{
  "d_mlp": 2048,
  "vocab_size": 9484,
  "rope_fraction": 1.0,
  "bias": "none",
  "tie_embeddings": false,
  "parallel_block": false,
  "init": "normal",
  "weight_decay": 0.08
}
Each number is 128 + 24 x the weight over its row's rms, rounded and kept within 0 to 255. Layers, rows and columns count from 0. The size above them is the row's rms in percent of the matrix's.

# layer 2 MLP up, 2048x768, rms 0.0863, rows 1266-1332, columns 32-63
size [103 103  97  97 105  94 105 102 102 104 105  92 100 101  95 104 102 102  98  98  94  99 102  95 100 105 103  95  97  98 100 104  94 105  99  99 102  94 103  99  95  96  98 106 101  95 181 100 101 101  99  99 105  98  98  99 105 102 104 104 104  99  97  99  98  96 102]
[[148 157 137 130 152 120 122 114  86 115  77 154 120 108 200 113 128 158 134 135 120 167 134  67 133 144 142 120 113 128 177 105]
 [113 158 141 132  86 125 113 148  82 127 114 110 133 121 161 129 162 114 157 108  98 126 125 173 124 136 141 168 128 123 103 132]
 [121 118 112 133  90 120 116 108 146 113 138 132 182 134 120 142 135 152 150 139 110 128 124 142 131 113 132 111 117 112 148 119]
 [131 142  85 117  95 104 134 113 143 132 131 141 132 127 113 111 137 114 116 120 128 115  88 128 146 120  94 109 102  93  87 104]
 [173  88  92 132 104 123 138 120 160  86 125 110 132 133  83 147 143 158 191 135 119 129 130 204 116 135 133 138 130 119 162 167]
 [107 129 131 107 133 118 138 135 122 139 100 152 165 111 173  91 152 144 154 131 129 167 171 102 112 126  99 111 145 171  64 116]
 [135 118 107 147 102 162 154 116 109 136 112 145 132 172 156 105 132 128 107 154 134 110 124 178 106 144 145 150 161 137  84 109]
 [150 140 111 104 126 121 149 141 127 152 164 130 138 139 121 130 131 167 105 142 154 107  92 105 137 134 151 129 124  94 124  72]
 [164 107 103 126 124 125 139 140 127  96 168 102 121 123 130 124 142 126 158 127 129 152  86 190 141 106 128  96 109 124  92 127]
 [141 138 166 102 129 105 130 130 178 111 124 131 150 125 122 165  94 156 111  94 135  90 159 173 144 117 126 136 122 150 151  98]
 [135 140 137 118 125 156 119  93 109 107 151 126 158 168 133 114 129 123  79 108 162 150  77 121 130 146 162 133 100 119 105 158]
 [146 102 150 151 127 109  85 118 121 124 136 135 123 117  94 100 153 101  88 158 127 117 132 179 136 128 118 175 126 138 152 148]
 [154 127 116 123 140 128 107 158 170 107 146  95 148  69 138 150 101 125 127  88 138 135 112 127  94 111 126 131 126 130 148 152]
 [117 123 115  85 132 153 126 150  89 127 176 132 143 141 115 135 116 131 152 188  95 102 143 132 147 106 132 131 129 125 112 143]
 [154 141 115  78 180 139  96 112 130 124 102 136 115 145 113 129 146 100  99 113 147 113 155 161 158 110 119 139 137 187 128 111]
 [133 111 145 143 115 130 132 133 131  90  84 150  72  96 158 111 142 118 180 128 140  98 133 167 137 129 164 161  89 133 141 127]
 [157 142 106 148 115 122 104 155  99 137 168 142  94 118 158 129 129  93 136 162 106 142  87 123 115 130 127 130 145 132 125 180]
 [108 132 129 123 133 111 121 159 126 143 133 162 113 122 182 138 113 152 133  98 143 120 133 115 157 130  94 120 139 138 151 126]
 [127 125 121 132 136 153 133 145 139 166 115 152  85 150 177 110 118  99 153 113 109 145 120 134 106 122  73 118 120  92 126 123]
 [162 164 111 138 144 138 142 122 104 101 127  98 127 143 130 128 159  83 124 144 117 129 124 134 145 120 142 114 105 149 140  72]
 [158 138 115  93 126 142 125 114 133 124 148 141  98 160 148 130 120 155 157 109 126  89 169 181 116 133 135 144 111 141 149 131]
 [127 136 127 109 148 147 100 101 149 120 133 114 175 163 123 143 133  90 137 122 163 144 130 115 153  95 135 104 143 183  96 136]
 [135 167 138  98 102 142 103 143 179 165 118 141 154 114 135 104 115 119 106 125  98 109  95 136  86 119 160  85 134 103 136 163]
 [123 119 162 128 110 131 113 120 131 153 150 140 121 119 122  96 138 142 114 147 142 141  85 134 121 151 146 202 159 144 158 128]
 [124 115 160 128 124 112 109 151 157 136 110 103 129 134 128 191 157 108 138 112  88 131 111 133 165 131 198  88 133 132 217  94]
 [180 127 105 147 133 133 122 144 168 135 144 109 114 127 109 167 126 145 127 156 140  98 110 145 105 139  92 129 171 124 130 144]
 [180 141 158 157 151 128 150 151 162 122 162 104 138 166 103 140 134 114 130 109 133 105 120 144 110 144 101 134  99 106 169 143]
 [145 129 129 129 133  84 153 134 118 119 137 125  78 101 161 104 146 128 135 142 164 135 125  93 128 149  55 121 147 132 109 153]
 [173 112 155 136 139 143 112  80 118 147 135 119 122 165 141 162  71  95 141 167 123 132 128 168 144 135 152 145 146 124 161  87]
 [128  95 103 131 154  83 108 121 118  99 107 110 112  96 161 155 104 116 133 145  52  57 120 122 123 150  75 135 132 124 107 116]
 [116 164 143 116  99 162  90 113  82 150  81 142 126 154 101 145  90 154 138  77 158 133 104  99 157 148 143  65 118 129  96 105]
 [179 157 142 136 124 123 117 142 216 133 127  84 127 122 107 115 137 135  96 128 112 131 131  96 115 154 112 117 101 109  82 156]
 [162 127 116 176 159 120 131 125 103 114 130 131 118 123 141 114 123 134 116  98 132 121  75 125 133 141 120  95 151 166 136 103]
 [ 96 116 127 172 148 125 136 139 118 151 133 121 143 143 112 106 142 140 133 132 152 133 100 135 104 141  99 139 121 122 123 119]
 [153 144 117  84 168 140 130 147 142  94 124 117 158 109 128 129 169 170 128 149 179 137 144  98 105 167 106 135 139 144 133  81]
 [131 124 150 132  97 118  95 109 176  89 151  76  86 134 133 174 139 145 112 132 141 100  99 148 149 168 125  85 141  98 130 101]
 [137 143 121 110 129 141 131 140 164 126 101 132 133  95 105 124 128 140  93  84  92 108 133 139 101 124 124 120 136 143 142 138]
 [149 157 125 116 132 147 152 111 111 150 113  75 126 153 120 145 147  86 100 107  77  78 115 105 115 127 104 107 165 144 141 121]
 [ 83 116  93 160 155 139 141 117  97  77 168 122 104 127 111 129 135 146 123 137 130 113 119 118 126 101 110 118 125 110 154 132]
 [119  99 105 123  92  91 118 114 133 166 100 124 143 152 142 156 175 141 144 132 137 121 182 124 164 122 119  99 128 150 155 144]
 [141  86 169 139  97 154 111 106 165 148 130 144  93 132 133 151 139 110 169 102 122 148 109 126 131 133 105  82 108 112 117 128]
 [101 159 134 124 166 111 118 128 128 112 133 140 119 110 125 144 128 126  91 100  91 129 103 164 158 144 130 165 159  82 189  95]
 [116 149 148 162 113 145 128 170 122 142 122 116 139 104 121 114 120  95 152  89 147 149 124 117 139 135 125 125 124 132 111 154]
 [143  60 126 135 120 136  90 150 116 106 116 131 167  97 133 153 122 126  85 131 106 167  68 168 141 150 105 165 123 123 144  91]
 [ 97 120 155 140 169 141 153 133 122 119 105 122  86 113 140 113 143 132 101  93 135 147 131 131 161 126  85 132 103 135 147 184]
 [117  89 121 142 163 118 127 110 128 161 103 140 113 131 157  99 141 129 136 145 103 137 200 141  96 132 108 112 110 133  91 134]
 [119 101 148 138 132 106 149  79 152 143 125 123 110 152  79 133 124 127 150 124 161 145 132 113 107 109 173  92 132 147 108 101]
 [140 162 136 180 105 125  94 120 110 129 157 150 113 133 135 151 146 101 121 159 158 157 120 122 156  85 129 133 153  98 107 132]
 [175 128 112 144 150 108 147 168 120 145 149 148 129 122 117 118  74 161 169 157 143  94  71 108  99 124 168 176 136 112  99  98]
 [141 147 116 120 137 113  99 159 154 145  90  92 112 121 146 116 130 102 138 111 104 176 147 134 118 108 168 112 107 114 159 171]
 [166 126 115 127 138 105 134 135 124 132 121 132 137 109 155 135 149 143 145 124 104 163 156  94 126 122 114 124 124 171 102 144]
 [136 140 145 108  81 158 129 113 155 120 132 141 118 148 105 140 109 121 119 133 119 126  84 144 130 106 138 161 131 142 102 121]
 [ 91 122  99 142 164 121 134  96 113 144 103 153 153 148 128 122 107 132 146 133  88 109 138 137 110  98 198 145 138 158 116 128]
 [104 114 145  94 146 129 111 122 130 120 139 138 146 116 156 117 113  75 124 158 159 108 122 156 126 104 150 109 121 148 111 188]
 [160 152 148 163 125 124 160 112 126 133 176 104  93 118 165 142 132 125 139 142 137 149 143 152 153 142  90 162 154 183 113 137]
 [135 143 118 151 147 117  97 139 131 128 107 149 151 123 147 104 138 136 150 134 113 159 114 138 112 158 109  98  62 157 175 139]
 [130 165 127 134 107 144 134 134 141  99 106 181 143  87 127 103 168 107 146 134 146 126 129 122 137  93  99 108  56 141  96  94]
 [117 147 136 164 124 136 163 129 140 115 116 121 164  93 114 153  94 121 124 110 102 121 120  98 144 139 138 129 144 124 107 125]
 [147  96 121 125 116 124 149  89 135 121 127 151 163  96 125 129 107  98  93 175 126 148 123 106 150 135 124 151 147 155 136 129]
 [103 125 109 161 139 145  82 126 114 145 120 111 121 175 106  77 114  96 126 134 158 116 115 176 178 131 142 166 125 134 146 152]
 [144 119 192 118 109  84 172 146  97 114 148 123 167  97 190 114 125 166 135 121 161 101  90 129 163 130  99 159 155 169 165 141]
 [124 108  96 135 143 169 119 101  88 155 155 181 152 133  89 105 117 153 183  99 156 114 102 121 142  85 125 135  95 132  86 122]
 [120 141 161 141 101 164 105 106 143  89 175 101 117 119 160 112 142 117 113 135 102 112 121 111 135 103 116 130 115 127 155 156]
 [134 118 162 115 113  74 136 104 105  69 169 152 147 134 115 106 137 160 150 150 135 141 120  93 121 123 139 130 138 105 120 149]
 [173 133 125 106  89 146 120 116 154 112 161 100  97 106  98 127 111 117 146 117 123 126  92 126 139 130 112 193 150 139 115 146]
 [129  85 123 133  90 124 137 122 151  97 125 154 134 142 115 108 105 120 130 108 125 114 164  86  89 121 108 136 150 104 114  95]
 [ 99  90 121 131 105 121 154 135  86 137 122 132 110 128 157 193 149 165  95 166 139 139 125 137 130 154  99 121 145  76  96 160]]
# layer 2 MLP down (transposed), 2048x768, rms 0.0838, rows 1266-1332, columns 32-63
size [101 102  94  96 102  97  98 101 103 100  99  98  98  99  98 103 102 104 101  99  97 102  98  97 101 101 104  95  98 104 100 102  98 102  98 102 103 101  96  98  99  99  99 105 103  98 102 101  99 101 100 100 104 100 100 100  98 103 102 101 100 100  99  98  98  99 100]
[[126 121 153 136 155 150 115  86  90 122  97 162 126  91 178 127 136 142 119 153 177 114 120 130 117 129 108 133 147 153 150 116]
 [153 127  90 131 129 155 137 127 120 127 110 125 143 155 130  95  99 115 135 111 147 136 108  99 100 202 148 140 125 152 129 174]
 [148 100  94 107 115 150 111 172 144 170 102 181 144 141 141 150 109 161 127 132 117 147 124 137 129  82  91 106 179 156 118 129]
 [114 158 137 133 135 154 131 124 115 116 113  91 115 153 105 105 129 143 153 117  74 126 145 147 122 148 133 108 162 115 146 113]
 [129 142 141 133 131 111 161 133 137 172 110 133 111 129 132 116 130 123 127 131 146 140 147 141 133 145  90 112 109 134 156 148]
 [ 99 158 145 162 105 144 118 147 134  94 139 174 166 105 126 126 125 170 148 100 142 108  84 119 152  96 170 117 115 141 149 122]
 [116 139  94 132 106 147 113 106 101 112 164 122 135 109 118 130 138 126 146 104 112 104 145 141 130  66 145 139 144  66 135 134]
 [129 143  89 139 145 137 136 121 101 110 110 157 127 129 146 105 103 136 120 137 148 155 124 139 117 126 120 126 100 157 112  89]
 [136 151 129 173 131 132 125 103 148 132  80 110 131 126 101 132 129 125 146  82 133 160 130  92 130  90 170 132 126 117 127  69]
 [122 123 111 124 157 119 158 151 108 148 177 115 130 105 112 130 127 100 162 128  88 120 126 124 114 117 117 122 142 139 100 147]
 [108 124 138 135 114 158 159 159 138 100  78 161 126 147 135 113 116 183 113 141 138 122 184 118 113 156 105  79 115 152 137 111]
 [148  97 126  96 152  98 130 152 102 121 118 142 136 129 127 105 177 204 132 136 126 181 134 177 130 146 145 116 173 126 141 150]
 [137 142 120 100 109 134 112 160 100 180  97 128 135 133 140 144 126 171 106 121 106 126 120 115 158 140  95 118 110  95 112 148]
 [135 123 115 128 124 148 130 125  54 105 104 109 130 143 138  82 105  85 125 159 113 142 109 140 150 106 134 119 122  72 111 112]
 [118 163 133 136  84 121 149 103 138  85 105 122 120  77 163 138 143 127 147 117 121 161 127 174 116 129 112 109 151 121 144 168]
 [145 106 114 169 122 168 102 127 168 128 149 137  93 126 102 122 120 153 177  91  92 167 105 133 116 144 144 142 139 101 127 144]
 [ 97 110  96 112  67 119 135 154 131 115 133  98 101 149  99 100 102 106 123 122 129  99  93 143 134  84 157 109 159 107 118 115]
 [128  96 145 106  95 117  85 101  96 130 159 110 175 139 152 129 148 134 126 145 150 140  96 131 168 142 150 145 164 170 112 111]
 [116 124 159 137  95 125 114 152  99 117 126 164 120 127 147 129  88 144 143 134  82 133 160 147 126 126  91 102 107 117 113 113]
 [135 109 105 128 143 114 175 129 123  90 168 134 143 104 124 130 125 111 172 121 119 157 137 150 157 125 165 144  85 128 137 131]
 [156 146 129  75  84 144 152 125 115 138 163 134 113 156 108 148 110 179 142 108 194 113 150 172 118 119 190 114 154 124 164 133]
 [ 99 167 175  92 151 104 122 109 126 106 165  91 169 124 114 101 106 148 127 119 116  95 119 127 131 139 122 108 141 119 126 126]
 [104 140 141 146 112 162 118 152 128 123 132 150 161 118  79 112  93 123 160 137 148 116 142 103 120 120 148  79  61  91  89 161]
 [131  89 118  92 129 120  81 129 114 165 119 188 107 137 112 150 153 136 139 136 125 123 105 130 168 124 134 137  88 187  96 130]
 [167 160  79 129 151 134 110 129 127 121  99 118 132 145 114 138 110  76 143 113 112 134  61 139 121 124 123 112 120 133 146 132]
 [100 110 151 118 147 147 126 152 118 120  89 132 154  97 113 153  87 124 117 184 135  88 122 118 124 151 172 133 148 171 134 117]
 [164 127 139 141 144 165 138 124 117 130 117 114 153 132 108 109 133 138 150 165 133 133 123 147 130 146 114 114 134 154 123 120]
 [111 152 138 127 131 108 131 117  88  81 120 159 208 147 121 107  98 106 145 146 152 127 172 120 116 147 143 133 102 115 100 139]
 [166 141 127 141 183 126 140 100 124 137 157 142 139 125  90 165  89 104 100 124 130 158 123 138 149 123 153 112 134 129 161 126]
 [126 130 103 115 123 135 122 117 121 133 158  82 130 102 151 116 112 155 133 133 147 127 139 111 129 131 136 149  99 118 119 105]
 [ 97 113 158 139 154 137 129 106 123 141 140  88 110 121 130 119 135 166 115 119  96 145 106 135 142 129 155 227  99 147 154 147]
 [122 132 128 126 123 138 138 176 166 139 104 143 108 151 135 122 129 137 103 148 149 136  91 136 116 135 140 153 100 112  85 173]
 [173 115 149 144  91  87 116 129 131 138 160 157 115 113 135  83 159  81 115 132  96 161 134 122 116  70 150 103  88 143 157  89]
 [105  63 102 104 141 117 165  93 132 148 139 142 146 146 114  85 145 125 103 119 120 141 118 110 158 138 149 132 112 134 102 153]
 [177 125 115 130 157 131 119  95 127 127 110 137 110 136  83 112 108 115 136 127  88 178 167 138 172 113 109 121 153 134 106 129]
 [151 123 148 108 153 130  94 136 172 110 150 120  94 158  89 128 153 107 146 100 121 106 155  83 196 174 134 102 158 144 143 108]
 [ 85 132 132 135 167 135 113  86 161 139 135 123 111 145 131 113 109 115 116 151 107 109 151 192 157 143 149 159  95 124 102 148]
 [100 166 115 146 122  91 153 104 144 154 102 108 122 133  91 109 127 133 133 122 140 119 127 125 153 127 157 120 140 172 133 159]
 [153 123 159 120 104 125 139 130 165  66 134  92 156 133 136 146 139 136 162 146 171 123 148 153 133 142 122 140 106  95 134 120]
 [102 142  92 113 143 122  97 140  88 169  93  99 120 129 112 127 114 155 137 148 133 130 127 115 123 127 136 147 148  86 144  97]
 [148 116 133 128 140 114 140  88 136 156 125  94 127 131 124  93 139 137 142 133 148 138 124 126 176 139 128 149  90 153  93 144]
 [110  85 115 156 139 102 172 114 103 125  82 126 107 169 133 117 132 108 135 145 120 123 146 166 109  92  97 153 116 109  86 120]
 [ 78 110 177 114 144 131 130 149 145 183 128 107 149 130 125 110 149 136 136  85 117 124 158 116 109 156 115 135 134 137 135 145]
 [122  92 111 151 133 187 108 106 138 108 102 103 143 111 141 105 112 164 162 206 171 117  93  84 131 147 154 156 121 103 147  97]
 [107 158 122 133 163 136 160 117 139 120 116 117 106 117 107 113 120 114 137 116 148 120  82 153 164 108  85 136 106 141 123 171]
 [ 81 182 123 119 168 122 108 166 109 107 137 116 137  82 100 131 133 164 127 115 106  98 113 114 140 157 139  99 140  77 115 116]
 [120 143 159 125 139 128 121 128 140 132 134 133 147 122 126 145 108 148 136  93 159 130 106 127  91 151 160 127 111 123 125 144]
 [108 165 181  66 107  87 119 108 174 120 105 134 121 122 119 131 134 137 123 149 156 157 103 136 156 146 153 118  84 101 162 148]
 [128  69 113 120 136 112 108 108 140 132 132 117 139 161 120 154 120 133  79 145 141 106 123 140  71 119 132 146 130 170 119 140]
 [205 166 132 137 135 157 120 117  97 110 124 108 140 125 163 131 161 106 116 111  90 130 131 118 121 125 123 112 128  90 127 176]
 [166 141 110 156  72 112 157 126 118 100 142 158 156 146 143 146 111 101 163 160 154 145 143  88 131 106 104 162 134 115 127 154]
 [183 161 139 124  95  96 155 161  87 131 134  99 117 156 156 138 110 116 130  82 142 144 142 101 116 131 137  88 145 153  91 106]
 [150 134  67 133 150 116  84 112 139 127 122 161 158 109 105 113 158 150 128 154  97  83 143 149 149 112 138 125 135 154 175 128]
 [133 141  81 122 136 113 131 116 133  90 117 151  99 113 156 163 107 151 135 106  98  97 124 131 177 120 143 106 136 159 132 130]
 [157  96 119 123 115 198 115 128 129 125 139 112 173  75 144 120 101 154 138  80 112 119 115 191 138 155 148 158 112  97 153 125]
 [130 108 106 125 143 147 119 160  79 122 159 115 125  93  98 106 115 163 119 118 127 136 153  77 142 120 117 159 139 148 178 123]
 [111 119 140 107 135  80 112 135 154 119 138 131  93 144 140 112 116 132 111 119 128 132  85 136  88 112 142 126 112 120 135 120]
 [133 157 120 124 142 123 128 140  93 127  99 132 108 140 137 186 124 123 130 125  99 112 126 150 126 134 113 170 111 119 106 174]
 [123 125 140 106 126 106 191 104 138 143 172 109 113 102 132 140 128  95 101 109 139 103 115  99  96 132 118 152  90 151 162 115]
 [132 134 112 152 131 128 104 108 114 145 153 101 103 123 128 112 158  72 107  87 141 110 142 129 141  76 190 126 129 137 134 139]
 [158 119 118  90 101 103 157 186 104 157 120 127 137 134 114 116 148 116  94 164 137 109  92 124 163 147 158 106 126 134 116 126]
 [144 143 135 111 125 113 129 146 104 118 114  83  67  54 146 122 134 124 104 116 140 107 134 114 117 119 109 104 153 124 121 138]
 [117 133 176 157 143 107 123 148 145  88 160  79 155 105 125 133 100 146 138 145 110 109 104 132 148  93 137 119 114 164 105 107]
 [118 130 110  70 116 129 138  93 132 157 135  92  99  99 139 140 142  92 124 119  95 114 133 126 140 150 101 143 157 122 120 130]
 [125 106 127 122 170 134 110 126 134 115 108 124  88 158 130 145 149 125 133 120 109  61 115 115  87 111 183 122  90 127 132 115]
 [163  91 133  77 148 119 164 110 131 116 144 112 183 128 114  94 155 153 165 117 134 143 107 136 120 170 115 116 149 142 149 129]
 [144 147 141 111 115 141 124 101 111 164 121 147 101 109 169 141 123 132  55 131 111  75 161 122 121 148 138 108 127 163 186 142]]
# layer 2 MLP gate, 2048x768, rms 0.0857, rows 1267-1332, columns 32-63
size [105  96  95 103  93 104 100 105 107 103 100  97  97  96 104  99 104  98 106  96 101  99  96  94 108 101  96 101 100  99 101  95  99  99  99 102  95 102  99  96  97  99 107 103  97 172  99  98 101  95 102 104  96 100  98 103 106  99 105 101 103  96  97  99  95  99]
[[117 114 132 141 118 111 109 126 139 124 122 127 145 142 145 129 113 126 132 144  81 175 100 125 138 129 105 106 117 138  89 180]
 [135 145 154 136  78 135 123 176 100 149 144 121 148  90 106 119 139 108 148 121 104 149 114  97 131 118 144 100 104  77 159 148]
 [150 170 107 159  89 142 128 146 171 158 122 108 148 142 139 123 145 103 130  99 101 164  95 127 171 149  93 125 104 128 135 146]
 [134 146 125 148 107 140 106 144 124 167 143 139 140 107 111 127 104 110 180  97 104 119 105 133 144 117  87  90 169 140 102 143]
 [102 137 151 175 115 154 130 117 104 134 123  89 124 143 124 142 137 125 163 111 145 144 126 115 124 152  93 117 102 119 124 164]
 [111 161 152 145 145 130 137 138 129 133 145  92 110  91 134 138 131  97 119 135 125 138  92 118 158 152 145 137  91 153 140 134]
 [158 128 142 128 123 102  69 108 115 155 152 132 150 113 160 183 112 142 140 129  81 171 131 135 130 113 123 104 149 111 123 130]
 [105 131 113  65 162 100 126 138 153 139 123 176 106 128 130 134  91 180 139 135 151  77 122 179 150 112  95 153  94 163 148 135]
 [136 113 133 103 127 105 113 119 115  67 183 164 128  94 112 171 125 110 121 132 115 156 148 183 116 119 118 115 134 108  95 149]
 [127 157 152 142 123 126 113 132 103 133 147 135 123 121  98 102  95 162 121  89 139 143 132 169  94 158 143 126 122 169 115 136]
 [137 143 129  93 110 146 182 120 137 170 116 159 125 148  93 137 114 130 131 139 122 105 143 120 121 126  81 139 134 111 118 146]
 [125 139 112  88 153 180 139 114 125 116 112 121  90 183 129 126 139 157  97  80 135 132 173 134 102 103 138 138 126 193  89 115]
 [120 141 140 152  91 131 128  98 121 116 144  78 118 113 116 108 128 103 131 157 127  83 167  90 172 112 153 113 175 144  68  92]
 [113 121 119 120  52 109 166 167 126 100 156  98 107 123 133 140 108 130 120 148 123  84 121 101 100 124 142 109  92  97  82 125]
 [150 143 119  76 158 124 112 129 135 142 122 133 173 154 150 147 110 110 139 148  86  95 127 127  95 148 155  68 145 112 128 170]
 [ 88 137 130 119  99 101 168  90 125 133 119 126 128 156 123  99 122 166 106 132 129  99 146 108 121 112 133 125 104 103 107 113]
 [115  89 152 158 122 165 135 147 122 157 119 147  87  88 171  94 124  92 128  87 106 157  89 119 132 121 123 111 139  99 117 108]
 [140 148 151 140 104  73 133 140 103 107 152 116  90  93 131 124 134 125 162  72 129 124 149 136 149 127 172  86  89  76 124 157]
 [117 110 162 126 127 128 125 150 107 137 104 109 113 175 139 129 142 159 129 126  72 103 139 148 145 158 162 164 152 147 157  97]
 [102 165 174 117 154 153  90 153 159 123 126 143 158 111 198 121 119  67 137 128 147 137 149 131 117 171 107 181  88 139 105 132]
 [117 146 129 118 140 140 135 135 139 103 158 138 146 147 127 142 110 177 136 168 122 111  85 113 147 150  92 113 162 115  88 107]
 [150 125 111 132 102 138 118 145 157 141 142 121 108 126 135 128 104 159 111 176 131 113 148 158 123 164 154 149 126 136  75 151]
 [136 140 120 151 138 150  95 169 121 115 161 130 110 203 115 105 116 132  83 125  98 122 140 128 120 109 189 161 135 134 120 134]
 [101 151 122  92  97 107 134 132  85 160 115 119 156 135 127 133  93 131 110  94 144 133 146 128 126 122 143  99 153  93 149 179]
 [101  99 101  95 110 100 116 124 144 142 117 126 136 119 127 167 110 125 128 116 114 123 142 106 104 139 130 124 148 134 120 153]
 [113 173 157 116  94 109 121 157 149  78 118 160 120 140 106 126 119  99  93 129  91 169 117 100 102 150 167 112 140 107 109 132]
 [130 142 108 113 142 152 130  83 119 138 152 136 154 128 128 101 158 108 108 156 130 117  98 143 136 148 116  95 154 119  98 138]
 [121 125 144 152 108 155 185 137 133 139 182  96 110 114 106 127 179 146 102 118 138 116  87  96 137 115 117 132 139 134 109 100]
 [157 158 136 163 130 141 111 108 135 126 167 127 115 158 149 151 127 119  97 133 131 143 112 147 131 135 167 142 120 150 103 152]
 [153 139 174 112  73 150 156 108 112  87 109 109 144  95 138 135 131 140 146 169 161 141 129  79 166 210 137 114 113 111 153 136]
 [136 148 163 106 114 132 140 119 142 156 185 183 114  87 119 114 112 132 129 111 112  90 144 113 130 118 164 137 144 104 107 120]
 [146 141 130 126 156 123 161 127 129 104 116  93 106 146 119 147 147 145 140 171 122 129  95 106 144 127 137  94 169 166 138 149]
 [ 99 169 103 106 161 135 114 118 115 167  83 114 108 115 177 136 104 118 108 151  95 118 155 103 112 147 150 103  95 157 155  87]
 [146 126 157 110 140 110 159 155 109 165 109 174 130 112 119 135 126 115 129 172 127 114 112 103 138 109 106 109 133 121 143 151]
 [129 118 138  87 150 112 135 123 105 116 109 142 139 109 155 141 172 142 113 103 133 175 119 158 149 115 132 140 115 132 168 119]
 [125 135 145 161 149 125 102 160 159 110 130 125 126 162 191 138 114 117 129 119 158 122 163 144 142 153 146 139 129 123 119 151]
 [124 122 106 147 110 152  90 114 146 106  98 150 120 125 122  91 163 168 142 152 146 174 150 131 138 149 132 130 128 161 137 147]
 [ 97 145 141 156 111  78 107 150 134 132 116 145 116 138 132 161 148 111 132 123 101 152 112 126 132 136 123 116 120 173  95 125]
 [124 113 118 132 131 113 136 112 165 120 135 125 133 126 107  67 138 162  85 144 155 140 168 140 130 178 111 168 135 135 109 144]
 [118 150 176 124 179 128  80 100 172 148 115 140 134 141 160 136 112 129  69 155 152 162 140 162 144 121 147 104 148 198 143 119]
 [164 120  94  80 171 151 148  98 151  99 113 123 117 146 170  74 114 133 102 134 184 158 110 114 109 105 159 123 153 172 149 120]
 [100 106 140 119 121 116  76 149 132 183 140 125 116 127 110  78 130 117 125  82 117 140 139 111 138 153 157 110  96 109 147 142]
 [ 82 142 118 139 136 149 115 126 122 105 122  86 170 128 136 102 108 130 112 144 118 146 114 193 138 115 138 159  87 156  88 108]
 [172 143 118 110 123 130 113 116 119 187 149 143  95 102 112 121 175 128 155 148 121  75 119 111 168 124  84 153 119 140 108 125]
 [128 154 139  74 114 148 117 140  92 153 135 122 122 134 124 141  96 164 133 106 127 124  93 140 153 126 142 118 137 179 160 143]
 [116 111 131 173 135 107 161 103 143 141 104 100 103 128  74 155 136 136 145 141 161 122 116 109 139 118 147  84 119 134  98 136]
 [152 136 146 101 136 122 126 103 155 179 112  96 117 115 134 146 107 182 116 153  92 126 162 140 114 192 162  87 151 186 129 145]
 [126 130 136  54 148 134 165 157 113  98 154 175 115 153  96 102 157 154  68 109  90 109 137 136 135 166 117 134 112 110 118 134]
 [146 114 119  95 138 125  50 135 142 126 163 121  95 124 136 118 101 135 127 108  73 130  96 153 124 141 155 116 127 143 174 132]
 [159 113 125 154 147 149 124 117 125 108 148 127 108 114  75 138 149 108 142 145 179 142 147 152 140 171 137 121 109 148 142 110]
 [141 101 109 123 116 129 158 137 149 125 132 116 109 163 140  94 114 123 139 144 125 127 125 145 138 117 128 116 125 172 141 129]
 [190 189 138 105 111 169 136 123 136 102 150 148 143 160  96 125  97 106 102 137 138 152 161  92 133 111 121 142 166 131 166 122]
 [120  84 134 104 126 116 124  93 144 132 108 164 136 122  97 121 135 132 163 139 123  73 140 106 124  99 142 134 146 127 113 146]
 [122 101 132 100 112 127 120 128 135 103  72 145 118 132 113 112  93 112 138 131 155 125 100 119 156 114 161 100 130 102  95 120]
 [ 82 112 141  79 151 144 104 129 123 120 109 132 126 122 129 148 119 150 128 130 162 122 160 119 127 137 110 143 114 129 118 125]
 [113 118 122 124 138  87 101  86  86 167 137 107 123 102 143 110 152 163  82 172 126 147 102 139 171 155 153 166  82  84 118  92]
 [156 108 131  89 111 113 117  88  96 158 118 111 138 123 132 149 157 107 142  73 130 122  91 146 129 117 146 133 142 144 141 199]
 [174  91 138 155 116  92 133 103 163 113 128 118 102 100 134 124 113 105 146 150 140 158 149 113 152 180 164 135 123 143 129 115]
 [ 81  98  86 158 166 139  95 107 105 116 161 116 119 148 159 126 159 148 186 141 106 122 111 155 185 149 102 151 122 137 120 151]
 [155 165 127 169 159 141 173 137 100 104 129 147 166  94 104 118 132 115 112 107 122 130 144 159 117 131  98 116 128  97  96 166]
 [136 122 103 134 107 122 136  99 142 103  93 140 103 113 129 101 121 146 149 144 122 140 173 145 139 131 147 118 104 152 132 110]
 [113 152 113 129 114 100 138 153 108 169 111 144 156  98 123 158 154 143 133 120 152 126  93 160 147 166 146 141 143 127 123 110]
 [130 134  80 133 119 119 117 138 132  93 133 154 148 176 107 146 144 104 165 162 145 138 150 147 124 115 127 131 143 145 140 126]
 [135 106 161 134 165 176 127 143 147 180 180 127 145 112 133  88 119 124  97 176 138 132 183 136 134 117 114 142 141 123 117 145]
 [136  90  96 124  99 132 148 102 128  89 114 102 129 118  77 134  99 146 149 130 153 139 146 101 130 103 135  84  98 126 128 150]
 [118 152 100 124  97 109 100 160 133 145 134 120 174 131  94 119 137 101 106 124 121 175 156 160 131 121 141 108 135 152 116 153]]